config.yaml
head_dim: 32
norm: "layernorm"
norm_place: "pre"
tie_embeddings: true
parallel_block: false
init_std_qkv: 0.051
lr_mult_qkv: 0.7
beta1: 0.9
lr_head: 0.0126
warmup_steps: 210
schedule: "wsd"
final_lr_fraction: 0.05
doc_mask: true
Each number is 128 + 24 x the weight over its row's rms, rounded and kept within 0 to 255. Layers, rows and columns count from 0. The size above them is the row's rms in percent of the matrix's.

# layer 10 MLP up, 768x96, rms 0.103, rows 50-85, columns 0-95
size [ 91 108 116  97  90  90 126 106  88 102  89 104 104 104  98  97  96 112 101 113 109 105  98 115  93 110  96 102  90  99  92  99  99 104 101 105]
[[143 154 159 158 126 135 131 144  80 164 139 105 136 162 111 153 133 122 101 140 132 112 139 135 122 149 165 122 108 133 150 128 114 130 148 180 101 140 138 143 115 162 163 118 111 160 152 110 133  88 114  87 119 105 166 171  98 124 145 172 135 188 118 132 145 139 122 191 147  77 126  96 161 111 125 117 143 121  93 130 121 126 105 120 114 109  88 135 122 102  93 111 151 105 111 114]
 [151 162 127 107  53 134 120 117  91 125 110 106 129 138 151 138 128 100  98 132 128 149  91  88 132 114 104 118 184 140 147  76 130 119 134 121 137 130 138 136 179 160 156 135 118 130 113 120  88 125 150 103 129 118 158 121 138  99 110 141 185 124 156 130 115 128 117  88 180  79 128 101 111 142 139 144 147 134 122 118 116 129 120 127  95 114 119 107  89 133 122 124 141  97 184 105]
 [142 126 146 125  78 137 122 153 118 160  90  77 110 156 109 152 111 141 111  83 143 136  88 102 114 161 109 120 152 167 120 112 108 135 166 146 110 126 134 138 140 163 175 120 118 111 117 103 128 154 127 150 131 115 119 137 114 126 133  90 125 128 123 182 116 108 174 152 164 161 116 118 109 111 150 203  84 175 123 143 130 121 117 124 108 144 108 125 133 132 149 106 106  91 139 132]
 [166 129 146 124  63 118 144  98 128 111 130 146 119 136 132 132  99 147 132 121  69 156 146 151 135 138 141 150 157 110 130 114 118 117 132  87 125 130 171 143 102 117 146 162 124 140 107 135 102 130 153 126 172 106 111 124 128  91  78 102 134 123 133 111 156 118 158 113 105 137  91 132 118 156 152 181 114 154 137 114 178  75 109 114 106 121 112 110 112 113 174 115 118 119 141  70]
 [102 160 163 140 128 129  96 130 135 130 107 150  83 128 181 111 117 127  95 134  98 172 152 143 124 111 155 119 118 177 148  94 100 127 102 127  78 112 142 131 193 129 135 106 123 108 112 103 126 167 160 141 124 113 166 136  90 148 139 115 180 119 115 134 102 136  96 125 131 101 140 137 188 118 126 160 145 120 140 118 134 126  99 147 151 119 129  92 137  88 151 147 153 120 141 110]
 [129 156 143 118 124 182 111 119 148  92 133 130  82  78 137  98 102 173 111 142 126 127 117 136 178 143 134 168 121 118 115  96 133 152  78 127 127 159 133 103 109  97 113 159 134 147 160  98 110 130 109  88 137  64 119 134 126 149 128 106 173 112 106 128 101 129 112 117 124 129 120 146 145 173 126 141 138 106 155 155 111 179 115 104 110 118 141 143 102 141 156 139 174 137 131 116]
 [155 130 134 134 145 170 115 156 125 127 144 133 100  75 177 111 127 121 141 127 101 123 120  98 131 130 189  86 158 129 121 107 149 157 112 122 154 159 134 129 142 139 131 167  77 142 128 111 129 131 142 117 148 121 105 120 131 146 101 121 119 159 132 112 114 118 150 147 121 135 124 155 127 189 165 147 140  98 150 137 135  79 135  81 113 121 135 116 126  61  79 173 137 115 100 121]
 [181 134 169 139 111 135  73 136 125 129 158  96 106 135 116 114 109 137 121 131 160 134 136 142 124 187 141  94 133 124 137 134 105 135 107  92 123 126 125  84 164 173 178  80 131 143 121 122 122 161  86 126 142  98 138 113 127  98 118 134 122 153 139 123  91 114 164 116 160 132 127 118 142 118 148 121 164 108  81 112 125 122 132  78 118 139 125 141 150 105 152 138 151 144 188 151]
 [134 161 100 165 127 152  92 139 134 118  88 116 126 105 142 105 115 105 125 100 133 145 128 137 103  99 146 132 153 134 126 113 103 133 118 138  88 146 110 113 142  67 152 160 137 127 109 113 100 166  95 120 162  85 123 102 132 127 112 104 131 118 159 149 109 110 133 131 105 120 147 105 132 112 131 109 112 130 156 155 139 141 130 112 152 141 137 124 200 135 103 189 128 135 215 136]
 [170 126 147 118  95 127 115 125 101 166 158 120 105 129 124 106 134 122 139 114 121 115 138  85 134 112 150 101 111 162  98 118 126 149 109 171 118 132 165  97 140  84 123 107 108 163 190 153 128 149 151 116 155 122 158 151  99 149 106 102 173 153 106 141 134 115 138 162 120 152 126 116 146  84 185 122 166 112 131 115 130 120 130 106  98 141 133 111 101 121 171 179 164 118 124 113]
 [131 135 124 138  98 111 126 120 155 130 146 106 131 105 148 134 121  95 108 140 125 139 172  97 118 109 146 140 129 162 132  91  93 110 125 125 109  88 159 137 154 134 160 119 135 126 139 145 105 118 175 146 145 109 151 145 102 146 118  97 175 157 157  99 110 140 145 119 127  97 145 197 145 129 165 122  89 142 114 125 113 127 159 127 118 104 110 147 174 138  79 114 113  75 137  66]
 [120 134 178 126 120 197 108 190  98 114 129 111 122  75  93 108 144  91 108 103 157 161 156 156 150 137 130 125 172 154 165 124 117 107 116 125 111 112 130 133 113 138 143 123 112 108 114 195 124 134 141 112 148 121 117 129 126 167 140 130 131 127 115 142 112  87 107 123 171  85 116 104  97 107 131 138 109 121 124 134 122 150 135 100 135 117 168 155 111 104 117 159 138  92 136 101]
 [136 142 126 142  93 142 127 137  78 116 163 161 101 110 190 118 127  93 164 157 135 142 129 125 131 134 163 111 148 119  98 133  64 148 133 123  94 125 142 136 110 138 132 156 148 162 116 121 114 124  83  87 132  81 157 128 113 149 134 149 130 112 125 104 117 122 148  97 154  98 132 134 108 109 153 141 112 139 137 147 151 131 130 110 104 115 101 120 132 127  76  85 175 115 178  90]
 [124 127 138 152 142 165  96  90 109 104 128 139 102 128 125 102 137  98  79 131 164 157 161 139 105 164 119 113 122 117  92 113 105  88 109 147 133 128 147 108 137 123 154 171 151 171 131 129 116 112  91 105 187  74 130 137 143 134  90 165 120 186 158 118 117 103 118 107 114 118 138 128 127 123 152 136 179 156 103 149 134 113 127 117 153 114 112 114 120  84 123 124 128  99 137  94]
 [108 157 113 109 137 133 114 135 117 143 133 131 146 122 143  95 121 128  80 114 139 148 127  89 141 178 118 126 156 162  79  99 101 152 144 135 114 100 125 108 160 156 126 174 159 153 103 139 137 127  82 124 170 109  99 181 170  94 127 116 141 123 166 129 156 117  96  90 168 101 129 113 134 120 137 135  97 165 122 114 173 106 148  95 123 107 112 110 141 144 137 136 165 153 132 116]
 [111 116 149  98 114 106 111 134 114  82 113 155 159  98 138 153 106 113 136 107  86 158 110 109 149 140 161 113 143 104 111 110 118 142 124  93 122 151 185 118 147 147 131 147  63 130 122 169 113  98 135 159 151  91 114 111 106 124 114 142 127 140 107 148  55 120  99 160 142 136 125 164 107 104 121 117 122 138 153 149 156 134 162 113 137 172 137 118 128 146 111 158 175 144 139 131]
 [ 78 107 133 198 121 160  58 130 112 126 129 154  82 111 155 141  96 104 154 120  96 121 123 143 111 143 135 156 134 148 135 131 128 146 136 152 159 126 137 125  93 114 146 156  99 130 135  86  81 129 145  77 128 121 156 129 147 177 106 132 130 151 122 117  65 122 117 160 115 135 121 134 126  87 135 125 135 153 136 151 137 122 150 116  93  97 155 136 150 117 156 136 144 109 131 104]
 [ 79 134 163 128 118 137  83 123 120 119  93 125  90 133  97 112 111 153 113  85 128 106 139 144 132 158 137 130 136 129 136  92 121 125 141 114 113  99 180 142 126 159 144 116 140 126 167  90 146 152 144 117 172 102 147 132 134 171 101 123 162 156 114 110  83 140 108 142  92  96 108 157 134 165 155 159 123 115 121 122 123  75 159 131 122 146 129 131 175 100 128 119 135 126 191 128]
 [106 106 166 102 143 142 106 165 126 115 115 100 146 147  87 119 109 146 142 119 161 133 167 128 144 165 139 109 131 128 126 102 116  84 139 140  79 137 146 138 132 129 184 151 100 135 160 131  79 110 140 135 163 128 121 145 128 100 129 118 113  96  92 155  77  96 116 132 118 123 103 133 108 135 148 141 106 132 118 144 173 137 112  99 134 124 121 189 189  99 168 123 139 134 115 150]
 [114 116 165 104 160 139 121  91 135 135 128 137 135 129 105 156  78 181  97 107 128 154 126 124 170 122 122  95 164 113 115 137 133 151  91 139 145 132 155 145 154 147 144 141 124 129 117  87  97 153  64 153 113  86 119 126  56 155 136 129 164 141 132 136  94 112 139 135 144 101 120 139 173 121 114 115 110 132 131 160 130 126 109 107 155 119 138  89 174 133 137 146 118 139 134 167]
 [123 122 124  60 104 141 101 135 145 156 120 104 110 102 136 180 126 140 106 108 113 132 103  83 121 122 124 123 125 142 125 135  66 132 140 120 106 141 124 111 139 165 105  97 105 138 116 151 142 143 150 144 134 137 141 120 154 113 114 115 144 151  93 174  96 105 147 131  96 111 135 129 130  86 122 170 122 121 116 128 190 146 169 103 112 176 142 178 124 136 135 115 163  93 166 118]
 [118 101 145 119 128 116 132 217 105 141 121 116 128 118 145 143 135 120 106 103 172 127 135 135 128 116 159 121 125 173 137 119 127 130 175 140  76 133 138 127 137 111 158  99 127 124 153 126 145 118 102 110 145 121 129 125 118 108  98 136 108 115 112 120 135  66 121 129 151  86 100 108 117 148 149 162 142 151  97 141 170 122 174 108  96 130 143 148  98 102 105 151 195 108 147 100]
 [123 156 199 131  87 137 138 134 133 133 121 135 129 104 116 116 136 101 114 143 108 145 124 117 145  85 156 143 142 142  97 148 133 135 137 159 106 102 141  99 150 113 200 143 128 151 128 145 105 116 136 120 130 101 101 128 119 123 125 116 147 148 102 158 145  79  88 129 106 127 117 118 140 143 140 125 140  61 136  92 162 136 108 142 165 138 141  98 202 107  99 144 140 109 126 164]
 [146 161 112  98 101 167 118 155 131 140  64 167 122  86 112 113 110 128 100 136 106 125 123 111 161 166 146 129 139 177 137 140 132 118 141 130 172 110 145 121 143 106 111 129 119 150 117 103 123 132 129 101  83 120 152 202 128 136 143 123 148 125 145 126  88  55  93 124 116 109 112 125 128 126 151 136 146 132 150 122 140 155 162 120 103 136 175 146 163 133 157 130 114 105 144 112]
 [ 87 169 152 135 112 159 100 102 116 117  98 137 113 123 137 106 110 110 110 130 172 110 131 134 139 162 133  57 122 169 126 128  99 139 162 136  95 139 138 132  89 151 149 164 108 143 161 112 119 110 122 101 160  96 131 136 132 132 142 158 126 139  84 136 153 100  72  92 119 112  91 122 139 113 112 107 132 107 163 156 119 162 162 122  97  87 150 155 133 121 152 125 135 139 119 163]
 [119 160 165 176 139 152 129 125 110 166 116 158 132 143 143  99 123 101 119 109 112 140  94 102 175 134 202 137 146 133 122 136  71 130 119 143 109 107 178 110 152 165 174  90 141 135 114 142 149 122 119 146 106 120 114 144 114 169  67 129 162 131 138 106 117 119  87 104 106 104 138 123 147 119 128 142  96 123 135 126 163 159  98 128 129 132 140 141 109 101 135 140 129 108 118 101]
 [161 112 161 139 156 139  88 139  90  97 133 117 113 132 118 108 110 166  97 124 100 145 108 134 121 153 124 142 131 171 145 146 137 138 129 100  98 119 140 102 101 119 149 121 144 162 104 120 115 140  72  97 139 119 189 160 102 127 150 136 134 140 127 171 118 107 120  77 143 151 118 103 148 153 149 159 103 125 151 133 105 146 130 133 150 101 132 137 140  86 165 156 105  55 125 127]
 [ 93 114 132  91 127 127 122 145 153 136 164 141 121 110 111 154 141 120 119  68  82 150 159 151 162 134 118 144 132 136 124 122 133 123 146 110 125 120 108 125 152 130 124 110 108 144  93 139 142  90 138 153 123 130 153 129 125 117 138  97 133 147 105  99 150  89 152 104 141 113  78 147 129 137 168 181 135 132 110 171 125 124 140  31 104 142 135 171 105 102 145 149 162 118 141 141]
 [136 179 185 145 127 124 126  91 117 142 135 161 157 162 101 116 113 119  48 111 104 156 146 142 121 158 146 157 121  98 115 101 119 129 149 121 128  98 141 113 106 173 152 134 127 130 136 137 109  98  98  78 123 108 136 119 151 115 140 151 136 102 100 109 143 134 103 133 134 106  90 135 123  96 135 144 140 135 145 115 162 141 120  97 127 113 118 109 105  94  91 193 164 130 124 148]
 [150 155 128 113  90 132 121 117 116 140  68 170 156 148 139 144 125 129 127 115  96 146 111 125 139  99 174 152 171 128 129 164 115 121 113 138 176  96 127 149 161 120 150  91  70 128 139 134 123 146 150  99 118 126 139 152 122 139 105 107 136 131  95 136 106  99 126 108 110 172 173 134 102 150 173 155 124 148 138 193 118 112 117 117 128 108 106 112 123 109 163 116 169 125 134 157]
 [150 110 124 103 104 129 120 125  84 203  94 102  88 125 162 136 100 125 126 149  79 109 134 124 145 147 107  88 122 163 105  88 136 115 121 147 116 160 142 146 149 165 125 121 124 148 149  91 137 106 125 118 114 101 150 146 109 137 145 137 132 144 158 144 121 130 135 140 131 154 150 105 107 104 135 157  77 150 153 120  93 114 160 107  82 131 183 103 130 150 127 117 150 101 147  93]
 [125 134 128 125 119 127 153 114 120 120 100 176 102  93 141 157 131 131 127 132 106 166 111 135 119 101 127  85 160 154 158 108 120 138 145 144 127  68 158 174 114 115 117 147  90 130 206 126 128 124 122 115 148 103 146 134 144 148  93 108 151 139 166 156 101 107 128 144 103  75 101 114 155 106 128 151 124 117 116 118 125 143 128 135 101 153 126  82 119  92  79 111 144 165 111 139]
 [160 109 122  91 113 112 105 132 135 121 141 181  73 144 157 160 100 114 117 126 154 145 117 114 110 136 104 124 118 173 145 149 133 122 148 121 139 139 160 133 119 105 124 108  97 137 141  70  87 156 103 141 114 122 126 139 107 182  76 128 137 178 116 155  88  91  83 150 157 150 140 142  98 141 129 178  99 124 125 123 140 124 106 103 128 134 142  92 119  96 123 140 138 149 114 141]
 [104 115 139 103 127 180  82 200 123 152  96 152 109 175 140 109 107 110 101 120 111 138 160 131 151 131 145 149 153 151 162 122 107 124  92 126 113 153 166 111 124 103 129 115 134 133 114 116  97 132  86 125 132 128 134 132 121 102 106  99 156 102  78 130  88 125 139 151  96 140 157 107 110 121 139 119 125 152 156 131 154 123 106 125 146 122 170 122 143 128 157 138 166 102 161  73]
 [103 142 112 144 108 160  88 108 121 134 146 106  78 103 140 146 129 150 112  48 144 131 121 131 149 154 129 101 138 122  89 105 130 109 156 151  92 145 156 135 136 171 137 113 143 120 127 144  95 115 129 111 143 122 126 139 153 162 152 115  99 126 128 145  95 118  72 140 170 109  92 113 144 122 115 171 131 133 138 161 125 107  98 138  90 132 174 137 159 109  97 155 116  95 110 157]
 [128  86 129 121  96 157  94 163 144 121 134 150  95 102 137 144 126 127 114 121 169 145 161 105 108  98 118 127 165 158 151 132  94 112 156 163 115 122 135 124 141 140 146 105 114 135 107 143 107  99 134  97 186  92 143 111 116 157 148 111 129 104 118 112  84  88 134 162 150 143 127 122 116 114 139 130 154 134 135 156 120 136 120  56 147 113 121  95 119 119 125 137 178 174  71 126]]
# layer 10 MLP down (transposed), 768x96, rms 0.0899, rows 50-85, columns 0-95
size [ 82 112 121  94  76  78 141 108  76  98  78 105 111 117 112  95  92  86 105 122 108 113 100 124  90 101 105 103  84 101  86  95  91 111  95 113]
[[ 99 168 108 101 133 141 140 130 137 138 119 122 131 121 126 131 143 135 130 127 111 180 109 170 143  97 127 119 128 109 120 122 195 141  81 150 128  98 124 129 115 130 124 116  90 105  97  87 132 170 126 175 152 144 139 150 147 101 150 105 153 104 114 122 127 114 116 102 156 176 144 130  96 138 139  84 151 111 150  58  83 145 115 118 151 139 155 141 134 121 103 127 102 131 102 171]
 [138 158  67 149 137 132 153 141 118 152 114 126 120 103 156 109 129 133 154  75 136 144 142 128 104 130 142 113  93 154 115 142  87 171  84 137 138  93 135 138 123 165 140 123 114 130 143 145 128 134 160 140 120 126  91 194 143 132 153 107 104 143 145 130 126 131 119  91 116 162 150 144 101  95 137 133 149 103 138 126 129 101 173  95 154 123 168 157  99 101  85 141  86 127  98 103]
 [ 88 119 152 122 132 167 147  94  95  83 167 149 112 175 125 136 139 150 165 150 130 130 100 124 101 114 157 182 131 140 108 108 145 170 169  94 130 120 116 105 107 139 117 104 100 157 132 155 134 125 134 130 106 115 122  84 112 153 120 119 136  98 150 108 112  93 123 114 158  77 137 150 180 107 146  88 131 135  97 113 153 143 126 122 117 108 155 131 189 116 124 115 131 112 140 130]
 [ 92 119  78 114 131 165 105 127 139 102 161 123 137 147 130 152 153  95  83 154 146 134 161  93 132 131 158 132 131 131 141 182 117 165 138  71 191 118 122 144 126 101 101 149 123 148 111 103 147  89 133 126 100 125 124 167 141 158 135 154 107 124  98 140 103 162  92 128 132 117 163  82 136 148 136 107 114 111 127 118 138 133 153 126 161 103  90 142 132 114 124 136  82 128 150 147]
 [139 126 139 135 111 115 111 131 121 134 128 119 140 141 152 137 164 176 102  98 143 154 131 148 101 156 124 110 147 142 116 148 104 134 112 106 108 106 135 122 107 143 137 130 144  66 143 141 143 150  54 135 151 106 137 152 144 141 120 152 125 144 157 112 124 119 115 119 118  73 151 136 156  68 104  89 112 156 112  71 103 144 164 182 144 134 123 152 141 119 115 175 119 150  96 110]
 [139 119 138 121 120 104 103 125 152 114 119 156 112 142 139 122 133 106 133 161 138 131 122 145 130 110 138 100 209 162 128 172 108 155 112 126 134  68 119  94  95  92 114 136 103 136 136 164 118 110 140 137 156 120 157 108 120 182 117 127 102 160 116 131 169 152 141 102 130 106 134 107 105 113 162 116 128 124 123 132 137 135 140 125 182 126 156 106 108 130  51 112 101  90 110 117]
 [122 108 140 148 165 151  89 141 125 109 159  85 132 105 119 126 146  94 163 140 147 139 127 152 120  87 140 106  97 157 168 139 156 149 146 105 118 135 164 177 134 120 133 143 105 135 129 118 154 109 119 118  86 100 147 136 118 144 125 151  89 113 128 148 110 109 157 153  81 101  73 129  88 155 116 117 126 141  81 137 128 123 158 150 114  84 141 135 114 111 105 183 115 137 164 148]
 [116 143 150  92 150 172 121 148 170 122 152 128 193 127 144 132 167 132 125 116 159 153 122  82 132 130 113 106 126  87 128 127 109 162 140 117 175 127 137 132 103 122 109  98 140 170 101 114 139 136  93 105  91 122 164 134 116 182 125 100 134 159 132 133 121 154 132  95 136 128 166 106 107 140 109 131  95 147 154 160 118 148 119  88  88  98 146 105 106 143 117 103 147  92 133 158]
 [145 115 121  85 100 108 143 117 127 118 157 158  92 144  89 107 124 153 143 134 107 134 116 154 169 125 124 141 154 107  91 129  75 153 145 119 148 148 107 152 146 154 177 111 145 146  85 116 140 121 156 140 128 112 109 169 153 123 107 122 150  95 142 107 183  85 121 155 149 113  92 158 126 158  95  88 156 114 121  97 167 122 116 116 127 140 116 131 113  89 127 104 136 169 118 113]
 [145 118 166 135 160 112 128 123 149 118 147 137 103 188 126 139 142 120 141 117  96 100 145 113 104 132 116 118 116 205 165 136 105 123 105 137 178 177 113 113 145 112  94 126 123 133 109 125 162 151 117 129 150 142  95  98 110 161 114 110 142 140 123 113 119  97 150 175  86  86 106 123 117 115 135  86 147  88 136  80 131 123 142 147 115 114 134 179  98 146 127 119 139 144 135 106]
 [109 158 107 159 114  99 120 114 168 128 100 138 154 155 130 133 131 122 168 126 159  97  95 161 120 117 132 126 127  80 120 131  97 161 131 112 120 179 123 120 111 147 129 120 166 106 132 141 127 114 158 147 156 111  60 137 113 100 100 134 164 128 106 129  92 136 150 149 107 148 111 122 159 113 132 131 153  87  95 138  70 161 135 109 178 120 136 168 122 115 103 118 148 128 103 159]
 [ 97 164 102 123 157 115 137 142 123 137  99 100 166  93 163 150 126  97 119 155 153  91 153 142 107 163 115 142 104 125 123  89 131 123 147 139 171 122 170 161 115 121 151 125 149 155 133 115 108 139  98 146 153 106 130 144 118 133  96 157  82 139 154 152 158  74 120 112 101 177 110 118 127 160 141 112  97 121 121 126 160 103 147 105 158 130 125 110 154 107 157 125  76 112 127  92]
 [154 128  96 152 153 178 135 103 168 126 102 145 112 154 145 113 148 147  97 129  97 131 114 158 129 119 135 117 100 146 119 133 121 137 127 136 113 105 141 160 157 116 152 139 108 145 101  99  85 110 137 151 144 170  96  98 142 137 123 126 213 114 126 162 184 113 116 130 132 122 159 146  96 137 149  99 144 156 109 120 112 112 116 130 100 134  86 128  63 123 150 107 111 103 115 131]
 [148 163 111 127 148 133 136  93 116 105 118 138 139  75 130 111 109 152 137 153 157 170 132 138 152 116 122 113 156  90 123 116 156 119 152 132  91 142 145 126 115 109 101  80 131 148 133 117 123 155 104 138 114 148  89 127 184 137 120 156 146 156 135 122  57  98 129 137 125 105 163 155 107 102 190 110 123  97 119 143  88 174 120  88 146 122 110 137 115 126 145  98 119 145 115 108]
 [167 139 121 112 143  82  96 119 115 162 136  78 137 186 107 142 182 106 149 170 118 125 175 102 158 142 124 107 138 129 102 160 121 132  83 132 157 155 124 140 141 140 138 169 142  99 149 117 109 135 114 117 135 121 100 101 125 153  77 157 121 116 144 110  91 151 125 112 143 134 107 116 123  92 126 115 109  93 157 108 149 122 135 118  82 156 122 148  92 115 156 130 126 159 153 124]
 [170 137 118 140  81 133 136 109 108  94 117 106 170 108 117 115 145 101  91 149 135 142 114 135 123 111 154 140 120 110 160 120 145 161 116 124 195 161  89 172 112 144 144 150 137 162 146 112 129 125 130 136  75 110 135 106  99 124 140 177 151 113 131 113 131 106 120 157 112 113 143 115 148 142 107 144 150 126  87  98  86  81 151 154 121 164  96 126 121 121 159 179 119 139 128 110]
 [ 82 106  93 121  89 158 109  88 155 147 115 126 124 106 141 162 127 137 134 162 114 119 124 130  78 129 130 136 126 108  68 157 117 117 160 110 121 130 152 134 137 145 135 153 152 126 147  99  97  92  71 133 177 122 157 102 137 137 105 165 140 130 144 124 159 129  87 146 104 122 178 146 144 140 127 110 122 133 135 144 131 147 132 139 136 138 118  48 136 156 159 153 116 143 122 111]
 [137 126 157 129 126 152  83 131 102 107 100 122  99 118 133 165 170 168 129 104 123  65 152 134 125 114 129 132 111 120 129 133 107 115 112 109 109 118 124 145 152 112 116 124 119  64 135 128 162 144 104 149 164  87 128 162 134 130 141 126 186 145 123 136 109 108 124 118 149 105 121 143 166 100 103 145 152  81 126 116  93 162 145 168 119 166 135 120 167  98 119 141 125 166 114 175]
 [123 191 114 121 168 100 140 126 123 166 133 119 104 100 115 143 179 115 122 155  98  83 172 147 160 104 126 101  71 140 183 138 129 116 157 146 138  98 108 130 127 118 153 107 133 105 110 133 143 130 108 123 143 117 127 123 127 120 156 142 130 128 102 159 137  86 145 154  94 130 138 109 108 120 159  70 160 149  91  93 115 150 117 111 117 134 127 139 109 137 105 136  95 166 160 115]
 [166 118 138 151 143 147 132 160 104 124 113 164 151 132 152 143 118 119 121 159 129 123 136 112 135 148 132 124  96 112 139 107 115 128 141  95 150 111 140 117 134 160 108 114 111 141 119 139 119 126  90 126 105 166 108  95 127 143 100 134 174 100 125 144 148 144  97 178 169 214 157 138 143 115 110 138 100  89 163 129 143 111 108 167  97  68 131  79 111 119 103 129 109 114 105 143]
 [ 88 140 149 113 150 136 139 155 142 147 113 106 149 147  95 119 112 151 118  97 112 124 135 124 145 124  82 136 111  68  94  95 156 164 113 118 124 115 151 156 132 131 134 185 128 121  77 107 152 129 124 127  92 110 110 136 155  88 106 106 106 114 183 169 139 163  77 134 155 167 146 125 154 119 108 113 167 138 123 124 149 167 131 141 139 159  92 125 135 102 135 135 113 133 144 104]
 [132 130 102 152 136 162 125 176 165 150 144 113 164 128 178 158 132 132 148 151 105 133  84 138 114  93  99 113 143 144 143 162 149 107 151 130 126 116 137 109 131 118 129 101 138 112  67 110  97  86 100 114 127 136 135 152 153 120 151 139 135  56 112 135 152 130 148 114 124 155 120 126 172 130  96 125 121 132 148 114 161 122 101  90  88 138 121 108  96 140 179 127  85 136 110 128]
 [105 106 129 111 131 109 140 141 135 110 108  96 114 163 111 142 150 159 111 112 109 117 167 146 130 133  49 146 118 105 163 149 142 133  83 134 163 143 134 133 158 158 119 147 128  93 142 168 147 117  96 164  59 143 119 164 128 116 126 120 115 106 129 161 149 100 125 135 144 137 102  92 117 154 147 110 102 137  91 158 105 132 153 111 132 163 129 130 125 107 147 101 157 170 150  99]
 [127 116 132 161 110 106 152 142  92 185 126 145 125 132 134 155 124 128 136 152 121 142 138 121 152 139 154 101  88 128  93 107 165 152 138 198 130  97 115  95 130 114 126 178 135 127  94 100 129 120 157 114 151 193 120 113 134 137 150  96 124 143 118 113 136 135 116 163 101 139 129  87  87 121  92 123  96 157 103 109 165 143 105 137 147 103 122  74 126 103 109 149 139 152 137 117]
 [124 147 166 130 119 116 116 151 143 135 146 140 105 161 134 130 110 163 160 118 100 103 125 102 130  72 144 167 108 106 119 141 127 111 124 126 110 109 118 134 136 157 107 197 113 104 149 150 140 105 171 118 130 132  95 117 134 114 100 137  72 138 127 108  81 139 131  94 132 109  85 129 101 136 114 125 134 176 114 162 108 132 103 129 169 158  79 146 179 147 127 138 141 121 147 165]
 [139  92  92 125 176 105 156 118 132 113 111 118 152 169 177 177 140 117  73 127 156 133 165 107  93 129 100 157 146 129 130 145 110 170 143 115 142 105  82 112  95 106 128 109 144 117 108 107 113 163 125 100 123 130 104 118 154 153 110 105 109 124 112 147 128 167 142 143 148 123 126  97 135 128 121  92 117 184 123 128 140 131 156 158 130  77 101 166 147 151 111 124 107 119 121 152]
 [129 109 141 135 134 116  80 142 137  80 122 137 124 109 138 123 118 138  95 166  75 155 109 130  97 148 136 128 135 115 141 151 147 127 100  89 129 139 131 168 112 142 126 109 158 167 108 131 137 134 116 127 194 135  74 145 142 145 120 152 102 177 131 162 145 136 109 118 101 110 117 110 152 146 111 148 191 132 148 119 116 118 138 113 115 129 117 152 141 183  85 136 126  90  80 142]
 [142 184 125 119 143 143 115 138  92  98 170 133 110 164 116 131  92  97  84 108 114 119 128 109 102 124 114 135 103 127 154  97 114 155 143 153 134 142 129 138 143 118  93 165 109 111 101 144 131 134  75 135 153 103  81 123 133 128 130 156 157 113 157 141 173 151 151 108 169 161 119 142 101 119 111 126  92 140 115 121 109 137 142 147 105 158 144 169 151 119  71 142  98 129 104 171]
 [127  78 121 105 148 136  83 121 151 163 115 148 116 111 144 130 128 174 141 119 142 115 164 105  75 127  91 153 130 121  97 110 128 111 173 128 114 158 124 124 148 141 107 136 143  23 150 126 129 171 137 162 147 117 105  90 118 149 135 112  98 136 119 122 114 115 100 135 144 165 129 171 127 106 129 125 111 124 153 136 103 129 132 136 117 125 146  95 165 145 111 149 163 137 141 122]
 [139 125 104 130 127 158 137 136 138 126 102 173 124 147 120 126 141 163 160 123 130 169 105 128 139 130 111 118 137 119 104 120 120 107 108 137 123 123 147 109  82 139 101 138 121  98 118 109 171  94 127 170 136 149 122  81 124 164 180 107 142 126 142 182 165  84 178 197 130 107 114 126 109 116 146 148 141 162 134 109  94  92  82 103 132 117 154 121 121 134 128  88 139 133 115 103]
 [157 157 100 131 128 138 140 131 100 130 154 143 140 135 107 126 200  99 159 106 137  83  87 161 142 151 122 133  94 128 129 115 112 162 151 109  99 132 159 132 140 110 104 135 123 150 125 136 125 121 154 145 144 113 111 127 134 126 123  79 116 106  84 131 112  87 120 147 104  98 160 124 143 105 138  73 118 117 176 127  53 146 132 110 154 130 113 171 130 110 146 146 121 156 145 157]
 [133 143 121 130 101 106  97 100  96 151 180 153 125 144  85 135 127 123 153 142 102 105 122 156 131 184 143 112 121 132 116 113 131  69 112  94 144 150 134 145 145 144 164 123 130 114  97 121  78  87 143 109 191 182 106 119 138 123 172 131 171 155 134  99 154 119 105 134 117 139 142 157 137 107 127 130  87 100  93 115 142 130 117 149 123 141 138 140 145 142 160 115 156 121 117 107]
 [120 152 157  91 117 155 127 111 126 133 167 117 107  91 116 125  71  99 126 102 151  63 150 127 102 144 133 133  99 101 167 129 155 146 104 134 115 128 117 119 133 124 100 152 134 104 149 142 192 133 107 136  80 113 120 150  90 138 167 114 120 139 109 147 169 155 135 128 140 133 120  96  90 117 147 113 149 146 134 127 115 115 124 155 142 101 148 161 176  99 161  84 110 122 113 136]
 [113 144 135  97 170 132 114 142 129 137 149 104 138 125 119 141  72 127 126 118 108 114  97 124 116 138 172  74 123 113 108 166 139 137 108 144 146 110 121  66 151 139  89 117 154 107 124 112 147 100 152 131 113 157 138 133 150 155 148 178 144 113 113 128 131 135 153 132 143 128 124 130 127 122 130 174 102 178 166 113 155 123 145 129 154  76 109  73 152 136  92 159 109 134  79 112]
 [122 101 143 174 145 128 146 119 106  89 121 138 150 147 134 143 122 145 143 174 115  80 148 128 148 133 130 102 159 139 131  94 147 127 133 116 157  86 118 119  70 148 126 123  97 146 105 131 131 134  73 171 134 118 118 100 112 138 172  93 140 122 117 136  96 122 107 146 146 102 157 130 143 111 109 122 140 124  95 175 168 112 147 108 128 135 145 133 144 116 172 111  93  74 146 179]
 [107 113 117 130 125 174 155 158 125 127 164 120 106 124 141 138 156 116 148 151 125 119 135 108 147 149 157 135 140 154 101 145 134 118  79 112 176 144  88 124 114  51  81  91 134 160 112 141 150 116 139 106 160 119 115 165 120 176 106 174  74 115 125 136  95 125 119 135  85 138 116  84 129 126 116 157 131 130 118 152  85 132 113 118 147 127 137 139 118 116 100 134 167 124 115 133]]